Each number is 200 + 20 x the weight over its row's rms, rounded and kept within 0 to 999. Layers, rows and columns count from 0. The size before them is the row's rms in percent of the matrix's.

# layer 5 MLP up, 1792x448, rms 0.112, rows 260-280, columns 224-335
109,213,205,215,211,172,168,223,180,210,207,155,200,204,207,171,249,184,199,208,209,208,204,201,206,198,183,204,213,179,249,199,212,198,203,167,212,181,183,204,216,225,232,209,196,221,203,165,226,265,177,189,185,201,165,210,215,251,228,157,224,201,216,252,200,188,166,192,196,209,208,154,205,200,192,194,169,219,196,187,176,211,217,212,232,194,202,203,189,154,191,203,225,174,202,200,182,192,197,188,188,209,187,213,177,219,169,212,178,204,177,210,206
097,206,189,198,196,211,217,204,192,195,214,188,181,209,224,211,211,219,197,191,214,202,193,181,167,207,214,222,186,209,199,214,211,203,207,210,188,190,207,232,168,170,211,196,178,182,216,157,193,187,172,216,235,211,239,189,209,180,183,215,181,187,232,186,204,193,196,196,181,167,213,197,212,185,220,157,208,177,203,190,202,217,194,208,194,199,218,212,183,209,208,185,212,161,191,184,234,218,176,210,199,214,195,200,194,179,218,168,170,188,164,202,221
104,216,193,196,209,181,189,212,182,159,201,215,192,207,210,223,164,207,174,190,188,214,202,223,195,196,215,203,192,167,193,180,223,233,191,214,174,195,215,183,196,201,234,208,209,213,178,199,198,176,199,175,186,191,187,188,187,152,206,229,206,226,209,230,202,239,238,184,180,188,193,204,218,185,160,173,216,225,162,196,185,191,191,181,226,232,204,215,186,163,243,205,202,180,221,196,187,193,209,180,194,217,186,207,200,150,209,192,199,182,219,181,201
099,183,208,218,195,179,198,175,164,198,162,160,193,164,182,222,199,199,222,224,203,216,211,176,233,170,216,216,210,183,173,193,181,220,224,172,181,178,196,206,188,226,203,222,183,234,224,192,180,226,244,213,183,157,189,227,171,210,191,224,205,212,214,188,200,188,184,206,198,200,215,226,186,197,197,237,212,229,193,208,222,189,191,220,213,196,161,193,168,197,207,203,211,171,202,241,186,209,161,172,195,181,180,224,190,219,226,208,225,204,187,174,228
094,210,160,173,207,201,196,194,203,211,189,199,181,232,184,160,207,207,225,202,231,163,150,190,203,224,209,157,206,221,177,208,189,209,162,168,147,208,188,196,180,157,236,198,175,219,183,165,182,209,198,199,209,212,215,198,219,189,192,198,202,184,218,193,219,219,226,180,217,168,199,206,193,194,212,225,211,166,224,220,197,198,211,174,223,192,218,211,167,195,159,206,181,187,167,218,193,149,218,194,187,201,191,185,205,243,207,196,187,161,219,189,169
097,184,168,202,182,221,183,180,176,223,194,192,232,202,206,193,177,185,186,219,216,194,237,164,218,175,238,212,201,213,228,216,191,187,249,229,189,182,242,226,239,208,207,220,198,218,182,198,203,191,198,211,217,216,208,192,195,187,227,220,181,206,189,246,209,227,189,168,210,187,171,203,225,179,167,204,192,204,184,197,210,199,212,178,196,226,181,153,199,192,240,195,218,165,193,225,214,181,192,188,188,206,191,212,195,190,219,201,232,216,195,177,190
091,174,218,168,177,203,171,186,200,181,213,211,186,188,215,211,252,169,178,237,185,199,209,171,208,185,232,177,222,195,195,216,232,195,191,224,211,226,150,211,204,202,190,193,191,195,206,167,204,205,209,186,213,190,151,230,219,202,194,179,190,200,188,188,164,210,232,155,217,239,185,205,199,193,217,229,215,233,179,206,203,207,215,190,209,218,183,186,253,189,204,188,219,211,199,263,237,194,213,184,224,191,199,206,206,185,162,200,170,204,185,180,231
101,193,199,184,206,220,206,199,203,223,187,207,205,216,182,163,192,212,209,158,180,168,208,178,208,240,223,202,219,167,199,213,206,212,202,187,204,204,179,171,182,161,175,195,197,196,200,173,170,208,186,189,223,222,192,167,217,189,221,202,207,171,221,206,214,219,203,193,213,212,187,167,223,172,191,197,176,184,205,206,210,196,205,222,224,164,165,191,204,188,211,217,202,173,221,216,220,233,177,185,224,214,168,229,229,197,187,211,188,176,200,201,177
100,188,163,204,181,199,176,209,192,202,219,217,201,228,228,202,186,204,196,183,217,209,225,211,230,199,202,206,164,241,199,173,150,222,251,179,214,227,207,220,204,191,172,156,208,201,176,207,197,188,197,221,197,189,201,194,194,202,192,193,196,185,208,231,216,191,213,192,195,216,176,198,183,202,192,192,236,185,171,214,211,176,194,186,229,163,176,183,212,214,215,212,251,192,215,167,205,216,170,217,209,191,210,227,193,194,179,194,192,218,172,172,204
095,210,183,185,211,203,204,208,171,229,219,228,182,176,197,230,201,230,176,212,206,209,205,194,240,203,166,156,207,180,190,188,178,203,186,237,213,186,194,210,212,207,158,169,208,198,209,201,200,162,200,184,190,197,189,211,189,197,201,222,230,180,216,246,173,176,204,168,216,207,204,220,210,195,211,213,176,171,183,204,210,211,208,214,198,248,192,216,216,209,167,191,193,186,223,223,208,227,166,170,215,179,222,237,178,168,171,210,216,228,199,203,208
095,224,165,158,205,228,195,214,220,209,172,203,219,237,206,211,200,206,194,226,183,184,181,208,203,188,195,206,177,214,229,216,199,223,185,211,197,239,206,191,198,202,204,213,204,206,160,194,207,172,197,209,228,221,217,210,230,187,155,221,192,216,195,224,171,201,178,208,217,190,190,212,204,192,207,174,196,247,219,208,196,209,192,202,196,197,208,184,213,161,214,189,192,171,207,176,182,205,160,211,206,190,222,221,184,188,219,267,135,189,213,187,188
095,182,209,218,208,189,179,198,198,202,214,194,155,210,174,165,213,218,205,192,196,201,182,206,220,197,223,192,185,171,231,230,190,171,187,196,211,191,209,194,223,234,199,205,187,206,197,194,197,221,200,200,183,209,207,214,172,190,190,190,199,194,212,184,192,190,202,180,207,211,164,186,192,191,183,187,215,181,174,191,158,217,206,166,215,238,214,165,192,217,175,192,202,216,193,215,191,225,237,250,185,193,184,191,190,206,206,208,161,169,168,226,227
102,226,188,229,186,194,187,195,208,204,218,202,210,170,233,201,210,208,165,187,196,151,228,197,185,165,205,142,211,188,220,191,180,191,201,204,231,200,197,183,212,183,181,202,202,179,178,212,175,164,219,198,209,192,199,212,233,183,201,211,175,209,159,192,186,196,201,232,215,210,180,190,239,180,209,205,165,207,208,198,166,211,244,201,222,220,184,195,223,218,222,210,208,164,191,210,209,193,256,199,219,173,240,200,219,183,167,190,214,183,182,189,187
090,177,186,220,185,194,176,233,193,225,188,227,180,185,202,181,237,206,188,187,201,187,227,185,268,241,164,181,168,206,216,182,203,217,202,171,216,195,246,198,209,234,175,221,238,191,227,183,174,217,209,217,186,187,204,201,222,202,183,178,185,189,208,191,161,227,194,176,231,207,232,235,187,209,220,203,190,202,179,171,182,214,228,196,189,201,169,213,194,176,192,206,216,191,188,181,179,192,227,177,200,208,196,198,178,208,219,207,234,202,196,207,219
101,167,230,193,203,224,203,217,198,227,196,224,192,181,210,225,189,160,228,216,180,180,212,192,228,207,211,222,204,237,191,232,212,186,195,191,172,201,189,200,196,217,201,186,182,175,200,189,235,193,217,180,201,186,232,244,236,191,211,176,199,203,200,207,210,178,188,188,227,187,203,177,195,194,230,217,218,178,188,239,226,192,183,232,225,191,204,198,184,189,192,216,159,218,210,228,205,232,181,221,197,217,219,195,206,203,177,211,199,177,201,161,204
101,170,213,216,210,176,213,203,160,206,227,234,194,211,193,182,223,207,215,242,191,186,133,215,219,221,189,186,201,194,198,165,202,184,191,209,198,205,190,187,189,218,199,211,185,207,236,195,205,239,181,203,224,210,187,192,190,210,239,214,186,189,161,230,207,199,196,224,195,206,226,173,196,224,187,202,212,204,212,178,196,184,168,219,204,219,240,216,195,208,192,193,218,189,177,181,222,207,210,218,189,154,201,186,232,187,229,179,168,222,247,180,175
098,182,235,200,257,182,184,220,187,202,191,219,183,186,206,221,177,207,206,214,177,189,182,216,204,208,210,184,239,171,177,206,198,201,204,184,235,186,213,199,211,187,231,199,200,209,186,219,228,220,183,197,190,185,204,164,181,169,230,196,211,245,236,204,202,134,193,220,202,205,206,215,197,202,183,187,212,208,208,220,155,196,197,224,241,193,192,225,177,237,191,202,186,214,161,215,191,199,201,192,200,184,194,187,215,209,245,182,205,181,190,182,236
094,237,223,201,195,177,198,216,215,182,202,206,171,179,193,207,204,220,192,194,204,173,198,204,194,196,186,234,199,206,171,225,198,190,171,220,192,218,196,229,206,189,183,192,193,231,179,202,208,200,214,224,211,193,229,172,201,183,189,212,237,209,210,169,201,197,186,208,179,211,236,185,194,192,216,181,203,180,212,198,213,233,221,161,226,209,200,183,180,200,149,190,192,206,194,200,249,151,193,175,189,181,220,183,222,203,217,150,210,227,175,173,212
096,207,175,192,217,222,186,172,188,222,246,226,192,183,247,210,175,202,190,202,202,205,206,234,204,213,186,212,191,198,230,204,191,202,206,213,226,182,202,191,227,180,160,185,172,218,206,185,199,205,188,213,195,232,214,234,202,225,190,197,202,203,185,168,204,197,217,181,180,203,229,191,218,235,211,193,192,199,206,199,171,213,184,170,177,191,199,203,201,192,196,230,206,202,211,183,179,235,229,229,201,196,219,245,214,176,173,153,203,164,188,207,184
113,206,140,208,189,205,192,158,199,182,187,164,189,180,163,226,163,193,203,205,212,220,195,204,156,174,218,228,229,203,188,217,172,189,187,197,198,198,228,208,230,184,231,214,215,222,160,169,180,166,167,189,168,199,200,187,193,196,231,202,195,212,195,181,163,212,202,167,180,215,192,187,204,224,180,192,188,183,182,188,207,201,214,192,178,207,207,161,193,217,158,200,220,192,209,203,189,210,196,181,201,214,190,193,204,198,187,177,178,177,192,197,184
105,201,224,183,189,164,205,191,199,205,173,168,209,214,163,171,193,186,205,181,184,186,197,172,166,193,210,167,197,181,218,215,214,200,213,187,208,221,201,228,211,187,204,232,220,183,177,234,182,201,211,231,218,185,214,198,175,192,167,194,174,201,235,199,217,240,201,221,227,224,182,172,234,217,225,200,191,246,244,229,211,229,222,200,205,196,211,185,182,179,208,190,237,171,216,223,225,199,191,194,235,190,191,212,216,209,243,198,177,216,193,203,197
# layer 5 MLP down (transposed), 1792x448, rms 0.102, rows 260-280, columns 224-335
117,227,183,186,222,202,202,208,195,209,212,224,207,202,189,240,187,195,208,200,206,154,213,200,203,205,205,180,193,211,164,206,193,192,220,192,181,215,219,200,206,181,176,175,220,192,204,221,212,160,183,198,195,213,250,206,197,191,203,194,203,184,211,176,204,165,176,193,197,222,218,246,192,201,205,224,261,193,174,179,160,202,173,213,210,206,200,190,209,210,198,216,201,210,197,207,204,248,209,201,220,177,211,203,221,195,211,210,174,216,202,183,198
104,242,183,238,184,185,243,217,235,188,214,233,194,201,191,215,217,230,214,216,206,206,188,202,222,230,198,226,172,191,196,213,216,206,184,211,208,195,204,199,208,187,195,211,191,178,186,246,200,198,202,171,216,202,164,214,236,188,193,180,198,209,165,196,196,206,201,181,174,198,169,171,193,217,199,208,203,199,212,190,200,187,174,218,186,216,235,180,230,169,186,158,215,209,233,209,206,205,189,183,204,192,212,213,210,201,182,247,198,214,203,208,154
102,183,205,184,222,219,249,233,197,233,210,227,184,220,220,195,229,215,173,217,196,188,219,179,203,199,179,209,169,232,175,196,199,196,213,176,157,204,174,221,206,205,195,196,191,217,219,215,181,205,214,215,191,181,228,232,216,225,191,209,175,180,190,171,171,196,183,220,214,217,206,201,232,214,207,236,192,172,246,216,193,203,237,171,191,180,189,185,219,211,207,183,172,186,220,216,179,188,209,226,196,179,210,224,216,186,183,204,203,185,179,138,182
094,195,210,232,152,241,205,242,224,197,215,177,223,196,238,214,201,177,227,180,189,174,164,232,175,229,146,190,221,211,203,214,198,217,199,186,199,181,197,161,176,177,188,181,195,191,164,226,199,179,174,211,207,225,191,211,219,194,200,195,198,186,189,232,208,186,221,209,239,195,213,218,192,199,194,190,228,200,187,187,226,214,198,180,189,205,209,211,195,228,196,202,181,202,184,170,201,200,182,229,201,221,200,182,171,182,190,186,156,186,193,209,218
093,257,205,222,203,186,222,213,169,205,199,209,195,165,222,223,183,175,177,137,179,188,221,182,190,196,198,246,188,158,177,201,201,208,210,209,231,194,231,207,207,206,169,198,209,183,195,196,187,205,212,227,230,200,205,197,180,192,163,208,169,227,197,179,147,182,166,209,190,201,199,204,198,168,184,145,224,220,160,203,196,213,205,201,191,200,193,193,216,182,191,233,215,191,218,168,214,232,185,196,191,210,227,188,211,185,174,188,187,216,212,200,212
105,209,209,206,214,181,178,205,189,171,166,214,157,186,189,185,196,226,219,181,199,220,196,223,202,211,165,199,212,169,209,195,224,233,183,208,202,216,195,201,182,229,179,183,227,237,224,208,204,201,188,198,177,216,184,184,194,232,155,171,169,197,202,188,201,188,196,213,177,216,220,172,195,207,203,226,184,171,206,231,207,202,167,230,227,200,188,208,193,198,196,212,182,227,205,203,228,158,225,199,187,183,207,170,239,200,186,204,190,177,187,229,207
091,234,214,248,191,213,209,221,195,212,190,177,263,219,195,228,133,223,210,189,189,255,176,205,206,216,185,200,164,188,210,209,195,224,212,193,204,215,234,170,205,188,226,209,196,179,210,219,177,195,168,192,191,190,222,216,189,222,179,222,159,207,194,194,208,213,173,227,206,207,193,198,205,184,186,182,176,178,223,173,198,214,178,187,164,203,218,209,202,212,174,204,198,181,219,139,190,202,201,197,209,202,215,223,215,234,215,183,216,219,180,227,181
101,206,186,182,218,221,167,194,205,173,219,208,175,195,218,209,197,179,154,223,215,201,187,217,189,170,193,189,216,201,203,209,191,214,202,219,209,178,243,226,214,191,211,202,206,150,219,241,180,187,185,175,207,170,183,217,187,211,242,213,196,208,204,199,231,195,195,172,175,210,176,181,184,227,191,214,205,242,187,189,200,213,240,177,174,197,215,196,207,164,200,218,212,194,216,216,170,186,201,227,199,219,194,210,203,195,191,178,202,231,207,192,235
100,222,199,162,188,177,205,172,213,223,169,195,181,205,192,205,200,206,194,192,214,211,161,220,180,184,194,191,187,195,187,181,208,203,201,189,220,170,198,179,200,222,201,244,236,220,218,211,208,206,213,186,211,238,202,203,219,233,164,195,186,188,144,165,188,200,198,210,216,189,228,198,191,193,180,180,169,198,174,190,156,196,230,219,185,222,185,218,153,174,191,204,179,203,214,224,227,186,208,196,182,218,186,208,186,236,223,195,190,200,220,220,175
098,228,200,179,206,187,196,224,209,178,168,173,230,202,179,218,212,185,200,225,190,198,217,187,163,221,216,199,187,221,228,188,212,202,205,226,201,176,178,193,206,222,191,215,210,203,199,179,200,207,216,200,204,196,208,197,219,191,219,187,219,220,205,201,172,180,199,187,171,202,204,221,175,180,207,219,218,228,228,188,179,187,188,172,219,175,213,197,239,188,201,206,221,192,183,216,231,216,192,192,192,219,186,187,198,223,234,227,183,168,182,211,202
097,178,186,214,189,189,234,175,190,200,230,225,173,179,187,212,197,197,163,212,198,183,194,178,214,213,212,194,223,163,174,188,161,223,200,198,205,189,215,219,209,167,180,193,200,208,187,217,185,206,223,175,166,235,157,218,193,201,213,179,162,186,200,184,219,188,239,199,209,187,216,198,186,163,230,227,225,213,229,194,207,185,238,194,204,201,252,166,214,216,191,185,192,221,182,202,205,182,201,190,218,219,194,176,196,208,186,174,207,169,180,214,209
098,159,213,198,194,193,226,186,195,233,210,207,188,189,197,217,220,165,201,175,192,239,240,189,200,208,200,217,198,180,178,199,201,192,205,191,206,185,218,223,156,213,215,179,221,234,205,187,200,200,181,204,200,199,225,161,171,170,226,205,191,214,167,237,241,220,169,218,222,200,200,214,194,181,218,231,185,201,193,190,211,185,205,219,176,189,191,207,196,179,221,207,226,201,219,205,205,200,177,181,182,194,216,179,191,189,201,209,208,193,235,165,164
101,194,230,180,208,207,193,212,172,217,190,186,173,205,183,204,189,189,180,204,187,207,181,209,180,227,198,219,204,201,172,205,201,184,176,216,167,179,195,209,212,232,250,209,224,193,212,217,225,185,186,212,201,225,196,229,206,205,179,146,205,220,198,193,181,216,223,197,186,201,232,177,187,245,201,205,239,212,183,201,217,193,195,191,191,193,198,186,196,165,192,221,215,237,220,214,231,207,169,204,169,230,187,194,187,208,204,197,169,196,186,169,200
091,222,192,185,190,205,201,199,236,191,188,183,223,179,175,225,189,187,177,225,222,185,168,237,169,168,180,216,196,189,192,191,193,189,160,219,183,209,179,171,230,205,232,201,178,219,184,243,214,194,196,194,196,198,198,200,213,184,187,208,207,211,183,212,180,203,220,216,202,214,162,175,220,192,191,186,236,210,175,219,178,211,202,219,204,218,193,188,214,243,255,221,195,182,202,210,190,200,180,202,220,194,224,179,206,167,158,207,182,191,255,229,213
102,192,183,203,181,191,186,181,183,183,171,162,171,206,181,172,200,249,165,189,175,203,222,196,196,182,161,222,171,197,227,194,170,195,228,195,221,222,214,201,199,201,227,204,198,199,160,200,223,204,220,214,219,194,187,187,169,212,187,221,186,204,230,221,178,206,202,196,156,214,203,183,203,213,204,192,224,183,203,163,199,185,187,214,206,196,189,185,157,195,214,151,231,203,186,183,199,194,201,145,214,205,191,194,183,206,239,203,246,202,178,236,189
102,205,192,209,192,205,207,204,261,173,194,150,205,217,193,191,198,192,179,203,229,179,196,188,215,164,212,194,168,190,210,214,219,235,189,230,211,213,186,217,196,203,231,212,213,173,194,186,193,196,216,223,188,201,231,213,171,213,192,215,199,166,200,181,199,212,170,203,201,221,184,191,240,190,203,176,199,222,194,195,212,219,223,242,179,182,173,185,217,223,197,230,202,181,173,201,195,199,194,203,225,199,182,216,194,174,182,223,246,167,192,219,189
098,201,186,204,129,197,213,213,197,183,192,188,202,173,215,224,217,183,227,156,207,217,211,205,232,193,192,197,189,201,209,165,217,182,182,182,176,232,203,237,166,204,196,198,208,197,193,199,183,160,203,207,206,236,205,229,171,229,185,208,182,184,198,238,190,228,224,192,193,158,196,179,197,178,202,218,162,176,207,203,247,221,227,194,184,186,199,171,202,198,189,198,187,217,220,177,179,185,194,208,201,209,204,241,209,171,176,221,212,201,194,191,168
098,200,191,178,187,229,213,198,190,218,212,196,198,206,207,209,178,198,231,205,199,190,211,207,188,194,209,228,240,192,250,183,198,221,218,238,224,203,220,157,203,208,202,215,159,182,217,212,205,214,203,185,216,208,201,223,192,191,215,198,203,167,213,200,217,207,232,211,246,191,186,199,172,201,224,235,229,199,199,213,208,173,183,210,200,195,207,196,189,211,223,210,251,170,212,195,201,213,193,221,210,203,207,209,167,230,232,197,178,198,202,180,189
100,200,188,215,169,190,200,163,210,232,195,218,230,231,185,183,185,201,222,207,204,216,193,214,184,178,230,173,198,200,214,207,231,193,190,149,173,192,182,253,187,221,217,240,237,191,203,189,203,208,214,176,219,164,196,186,199,205,202,210,233,168,223,182,198,199,169,213,197,212,176,218,204,183,219,205,213,166,195,202,214,177,175,229,210,231,176,223,188,201,184,190,238,194,218,224,224,135,144,172,213,182,186,168,221,199,210,234,220,166,203,203,191
108,233,207,195,241,184,195,194,206,209,196,193,204,196,208,169,216,218,181,175,228,198,166,225,208,224,234,224,198,187,205,232,237,274,210,193,218,235,173,185,178,209,213,222,191,197,192,194,222,207,181,220,189,189,206,199,189,194,209,194,211,223,193,174,153,171,217,195,190,236,186,196,188,212,190,187,210,157,165,195,200,192,230,213,209,207,213,187,166,176,193,248,138,210,193,192,216,187,203,220,150,193,182,228,202,182,182,181,183,220,227,192,191
103,170,196,232,202,199,166,193,176,189,197,231,181,200,206,220,202,196,193,170,212,189,207,180,223,221,155,195,200,204,212,206,205,184,188,190,204,188,204,203,149,201,195,193,170,192,195,208,248,214,173,203,179,199,187,236,208,218,199,212,216,217,217,210,188,217,184,192,216,181,221,230,200,168,216,179,189,182,147,187,212,213,188,189,159,200,211,193,187,227,197,187,208,182,188,189,203,196,205,225,175,217,175,153,222,220,196,182,177,179,192,211,248
# layer 5 MLP gate, 1792x448, rms 0.109, rows 261-281, columns 224-335
103,223,195,197,207,223,178,175,187,182,198,231,217,223,198,223,182,205,211,227,197,237,175,199,187,208,220,218,181,191,176,143,197,194,191,174,191,205,187,160,187,200,161,235,217,226,207,162,222,204,188,232,193,262,219,190,182,216,180,223,212,207,213,229,231,217,182,236,220,183,193,204,165,174,202,185,217,189,214,202,220,199,192,188,236,214,195,201,194,218,216,215,187,235,214,181,205,187,210,233,181,212,193,203,208,211,233,219,167,208,183,183,194
097,218,185,186,193,210,181,192,198,123,192,202,196,164,223,208,197,184,190,171,218,222,185,197,199,199,197,214,231,196,175,189,200,216,188,210,205,194,226,203,191,208,219,181,198,206,210,178,193,185,175,178,214,223,173,175,194,179,180,194,168,207,204,214,210,235,219,187,186,189,210,170,202,194,168,198,224,201,191,203,213,196,190,219,230,178,243,193,194,208,201,205,192,220,189,218,210,195,201,214,202,230,183,174,202,203,202,183,197,227,207,202,196
097,194,191,207,226,171,226,206,196,173,190,172,218,236,194,183,177,202,218,218,187,210,201,206,202,202,221,221,178,196,250,224,212,185,174,233,184,194,174,189,202,181,182,233,146,212,209,165,212,192,209,191,191,210,217,186,222,207,188,183,170,218,181,225,241,254,200,249,183,195,191,251,221,172,204,222,160,225,158,191,202,234,207,219,208,240,199,197,193,201,203,213,193,198,198,234,220,186,233,207,213,187,216,211,175,220,208,185,219,160,222,212,189
098,203,204,216,217,234,209,217,217,201,224,202,182,170,184,193,218,203,227,178,193,208,207,195,223,206,205,216,195,213,168,227,201,211,183,229,214,185,214,194,211,214,180,162,206,169,209,189,182,192,205,175,192,218,228,205,206,196,213,215,193,187,173,195,201,211,219,191,213,259,211,203,248,185,157,197,189,214,169,230,145,188,196,198,183,228,204,186,201,233,214,220,184,195,180,187,225,234,224,180,175,165,179,167,218,184,184,225,216,199,208,187,181
101,198,184,203,198,233,177,203,211,177,215,209,209,174,228,181,162,196,215,181,185,199,184,207,192,180,181,179,233,214,184,187,175,195,210,203,201,220,189,173,202,196,154,202,209,198,205,193,224,174,195,171,203,197,240,260,204,222,199,176,219,209,213,207,216,213,190,147,184,184,179,229,204,192,169,196,218,183,182,218,229,185,209,213,213,183,183,218,207,195,197,226,195,193,238,224,214,184,189,235,230,157,186,210,255,220,180,184,202,159,195,213,203
091,175,203,209,216,184,199,222,244,205,175,181,210,236,185,224,188,213,199,184,178,220,217,226,222,206,206,168,209,184,191,189,194,204,211,206,232,241,205,182,209,194,206,240,210,204,201,178,188,202,182,213,189,170,194,179,214,211,193,187,121,230,217,175,208,180,198,168,202,160,222,192,182,191,184,193,212,202,205,173,207,177,166,207,214,242,208,201,205,188,179,179,216,188,200,177,178,251,204,149,189,168,176,216,221,187,177,201,172,212,200,206,181
101,217,184,208,174,169,204,197,193,199,227,167,203,212,190,208,230,202,205,227,212,224,172,175,182,186,199,216,196,213,184,202,178,223,179,227,213,194,151,197,193,209,209,196,156,148,189,212,191,194,195,219,193,228,220,220,175,168,197,210,197,190,191,215,194,197,215,202,230,191,178,205,187,176,216,178,222,224,200,226,192,178,231,191,195,168,185,231,204,217,226,183,211,238,210,190,150,208,242,199,209,187,196,210,168,215,172,190,231,172,190,221,176
104,209,201,202,214,189,187,189,195,182,215,212,195,172,190,191,229,208,178,171,199,192,170,195,216,191,200,197,222,185,245,226,225,214,175,214,164,189,187,236,184,195,183,194,202,188,211,195,212,205,194,200,209,218,167,206,176,200,225,206,200,172,217,185,231,207,208,197,210,190,224,206,179,167,218,183,197,210,168,202,207,192,162,204,221,194,211,214,177,226,199,228,168,197,201,195,233,174,210,193,223,191,174,221,186,177,217,210,238,167,181,198,177
100,212,211,192,169,207,225,167,188,183,229,242,181,221,225,212,214,201,167,141,205,178,185,176,204,163,237,200,209,236,212,200,187,209,166,220,218,207,205,229,220,194,159,211,200,177,188,190,220,186,180,173,197,174,189,169,228,160,175,195,201,176,223,208,200,228,192,204,246,177,192,222,183,226,210,193,208,173,227,211,203,179,222,202,200,245,204,207,217,165,202,195,212,208,171,189,182,203,183,225,209,206,186,196,194,184,200,206,216,186,210,233,187
099,182,236,259,190,190,219,162,198,189,232,234,203,212,188,191,197,190,152,223,176,203,209,175,211,223,200,209,179,200,216,212,233,247,208,216,196,221,195,193,169,217,186,188,215,214,195,158,177,179,174,214,222,232,202,197,217,215,189,208,174,229,225,222,180,231,210,196,204,216,206,211,210,206,176,188,199,174,163,202,236,172,189,194,196,175,187,191,206,216,193,162,261,230,207,191,179,192,197,228,219,182,197,217,218,200,212,167,202,208,202,194,146
097,192,237,228,216,206,209,211,206,246,203,210,226,153,218,217,238,210,181,213,203,195,176,200,217,165,199,204,166,189,204,197,189,176,232,203,197,175,171,198,205,205,190,215,188,204,232,190,199,181,191,232,226,223,204,198,187,231,208,204,202,216,204,200,197,180,185,172,217,197,185,166,187,205,201,187,202,174,209,191,210,212,215,168,232,222,182,189,199,234,184,203,225,213,237,164,168,215,192,157,231,183,194,219,221,166,220,205,206,175,186,198,191
101,206,226,257,226,223,178,171,168,175,195,182,204,214,197,217,211,222,210,211,213,211,211,181,204,172,212,245,190,186,189,189,191,226,185,183,227,225,222,238,225,184,208,203,175,206,208,206,153,172,217,186,172,219,230,212,239,191,207,204,198,195,196,199,212,201,212,187,218,182,185,209,244,225,189,200,199,201,207,211,213,203,219,196,219,199,168,206,193,199,219,186,192,198,210,196,191,204,206,202,247,195,190,253,193,158,206,224,234,217,231,216,164
094,224,231,213,225,188,172,218,198,273,219,211,172,163,216,231,226,232,180,219,202,226,213,217,221,189,199,201,179,190,218,235,191,229,243,229,200,193,217,189,237,192,209,198,194,190,203,243,173,215,193,195,166,223,222,160,171,221,198,185,186,238,214,189,190,192,192,199,231,189,191,206,180,224,202,213,121,207,223,195,211,190,173,201,193,211,207,177,208,187,214,198,234,205,200,182,194,188,205,224,185,206,193,201,230,195,222,207,206,199,210,169,193
102,203,214,232,229,171,153,198,183,182,179,206,208,187,164,216,209,202,204,220,183,231,214,195,198,179,201,212,191,149,189,185,177,213,218,199,203,196,214,235,199,217,218,199,221,151,196,199,219,188,188,205,187,174,216,191,207,207,204,199,189,211,221,214,177,189,214,195,204,195,236,196,194,193,184,209,188,221,244,233,200,240,179,246,214,194,196,176,196,213,196,170,242,187,169,200,223,233,215,176,238,209,227,208,233,186,215,182,204,178,193,190,177
099,212,188,225,192,207,185,174,185,193,216,220,198,212,138,151,226,202,188,186,202,206,151,163,189,215,199,171,171,188,200,199,195,223,194,208,216,195,215,236,181,225,207,174,208,187,183,189,204,222,198,220,193,207,209,199,202,180,169,186,227,178,227,232,235,208,155,178,231,212,214,189,190,211,187,167,205,229,221,227,223,183,207,192,195,214,198,198,179,197,213,179,218,206,197,170,186,190,202,226,200,193,197,200,202,179,218,223,163,163,210,180,203
099,207,179,211,202,163,216,170,165,212,215,202,187,222,200,222,219,217,177,216,194,217,219,226,249,200,201,181,165,199,212,183,167,209,190,181,209,227,234,216,210,173,223,190,199,200,185,234,193,218,192,197,194,178,170,191,190,203,198,179,207,223,180,209,231,190,226,215,183,225,177,176,234,167,229,170,196,187,183,208,202,227,186,239,198,224,175,210,227,205,190,187,199,206,217,192,186,204,187,219,205,177,185,234,202,199,186,164,237,202,178,196,205
100,209,194,203,220,213,168,188,197,214,151,204,199,209,201,196,203,187,205,199,237,211,226,213,206,202,200,183,185,185,195,182,179,175,185,172,190,175,206,211,224,224,216,214,192,214,198,250,234,165,198,214,224,190,196,207,212,171,224,202,182,232,163,204,173,171,185,190,185,240,155,193,200,215,190,229,185,205,213,188,200,189,207,162,217,202,229,206,206,191,213,202,212,185,189,162,191,184,193,169,160,210,190,177,207,211,200,167,186,203,209,186,223
105,216,192,178,216,217,216,198,213,198,181,214,157,218,185,200,179,195,190,235,189,212,215,185,162,224,211,222,182,211,230,193,216,171,211,227,208,174,203,165,208,206,209,214,180,201,203,203,198,212,171,205,227,286,199,228,148,187,224,173,189,224,202,215,205,203,213,164,223,188,197,209,213,186,202,174,136,215,190,181,204,207,195,221,149,211,205,169,199,189,220,229,232,196,180,202,221,230,208,249,176,215,183,210,167,205,214,187,191,200,187,173,228
111,196,197,195,197,209,200,227,223,206,187,212,197,180,212,191,210,197,219,223,203,209,221,194,206,180,173,217,197,231,235,165,222,217,185,198,201,190,195,210,202,212,153,178,228,178,240,201,213,230,212,185,216,207,161,208,199,205,157,175,197,164,182,208,218,215,173,211,205,166,219,172,183,200,199,227,187,203,184,216,188,163,175,187,215,180,204,212,199,197,220,197,190,211,201,155,176,224,219,234,188,179,185,162,202,200,234,171,230,217,203,218,190
102,186,201,191,187,226,223,179,194,200,216,231,223,189,225,214,201,208,232,175,175,209,172,229,170,225,216,237,197,227,208,200,200,211,207,210,175,207,203,211,243,234,193,218,200,205,248,179,168,160,180,202,211,231,191,240,184,216,210,204,224,205,176,220,212,197,184,190,215,187,214,167,206,208,181,220,222,236,210,226,192,174,199,207,208,184,219,185,224,164,201,215,164,174,231,190,177,187,183,176,181,219,196,208,211,208,209,177,203,219,228,198,180
100,182,214,223,214,178,192,196,194,215,211,217,167,190,195,193,197,175,150,179,220,220,203,215,234,221,207,216,214,216,205,171,210,167,206,198,191,190,212,180,208,196,234,190,185,190,204,238,190,213,224,223,203,166,198,173,174,192,188,217,200,229,197,208,197,161,162,200,201,197,207,187,233,199,213,163,206,180,164,221,214,172,203,189,167,210,215,193,197,184,199,194,198,188,170,167,187,225,198,191,236,188,224,201,197,194,235,241,220,200,214,192,212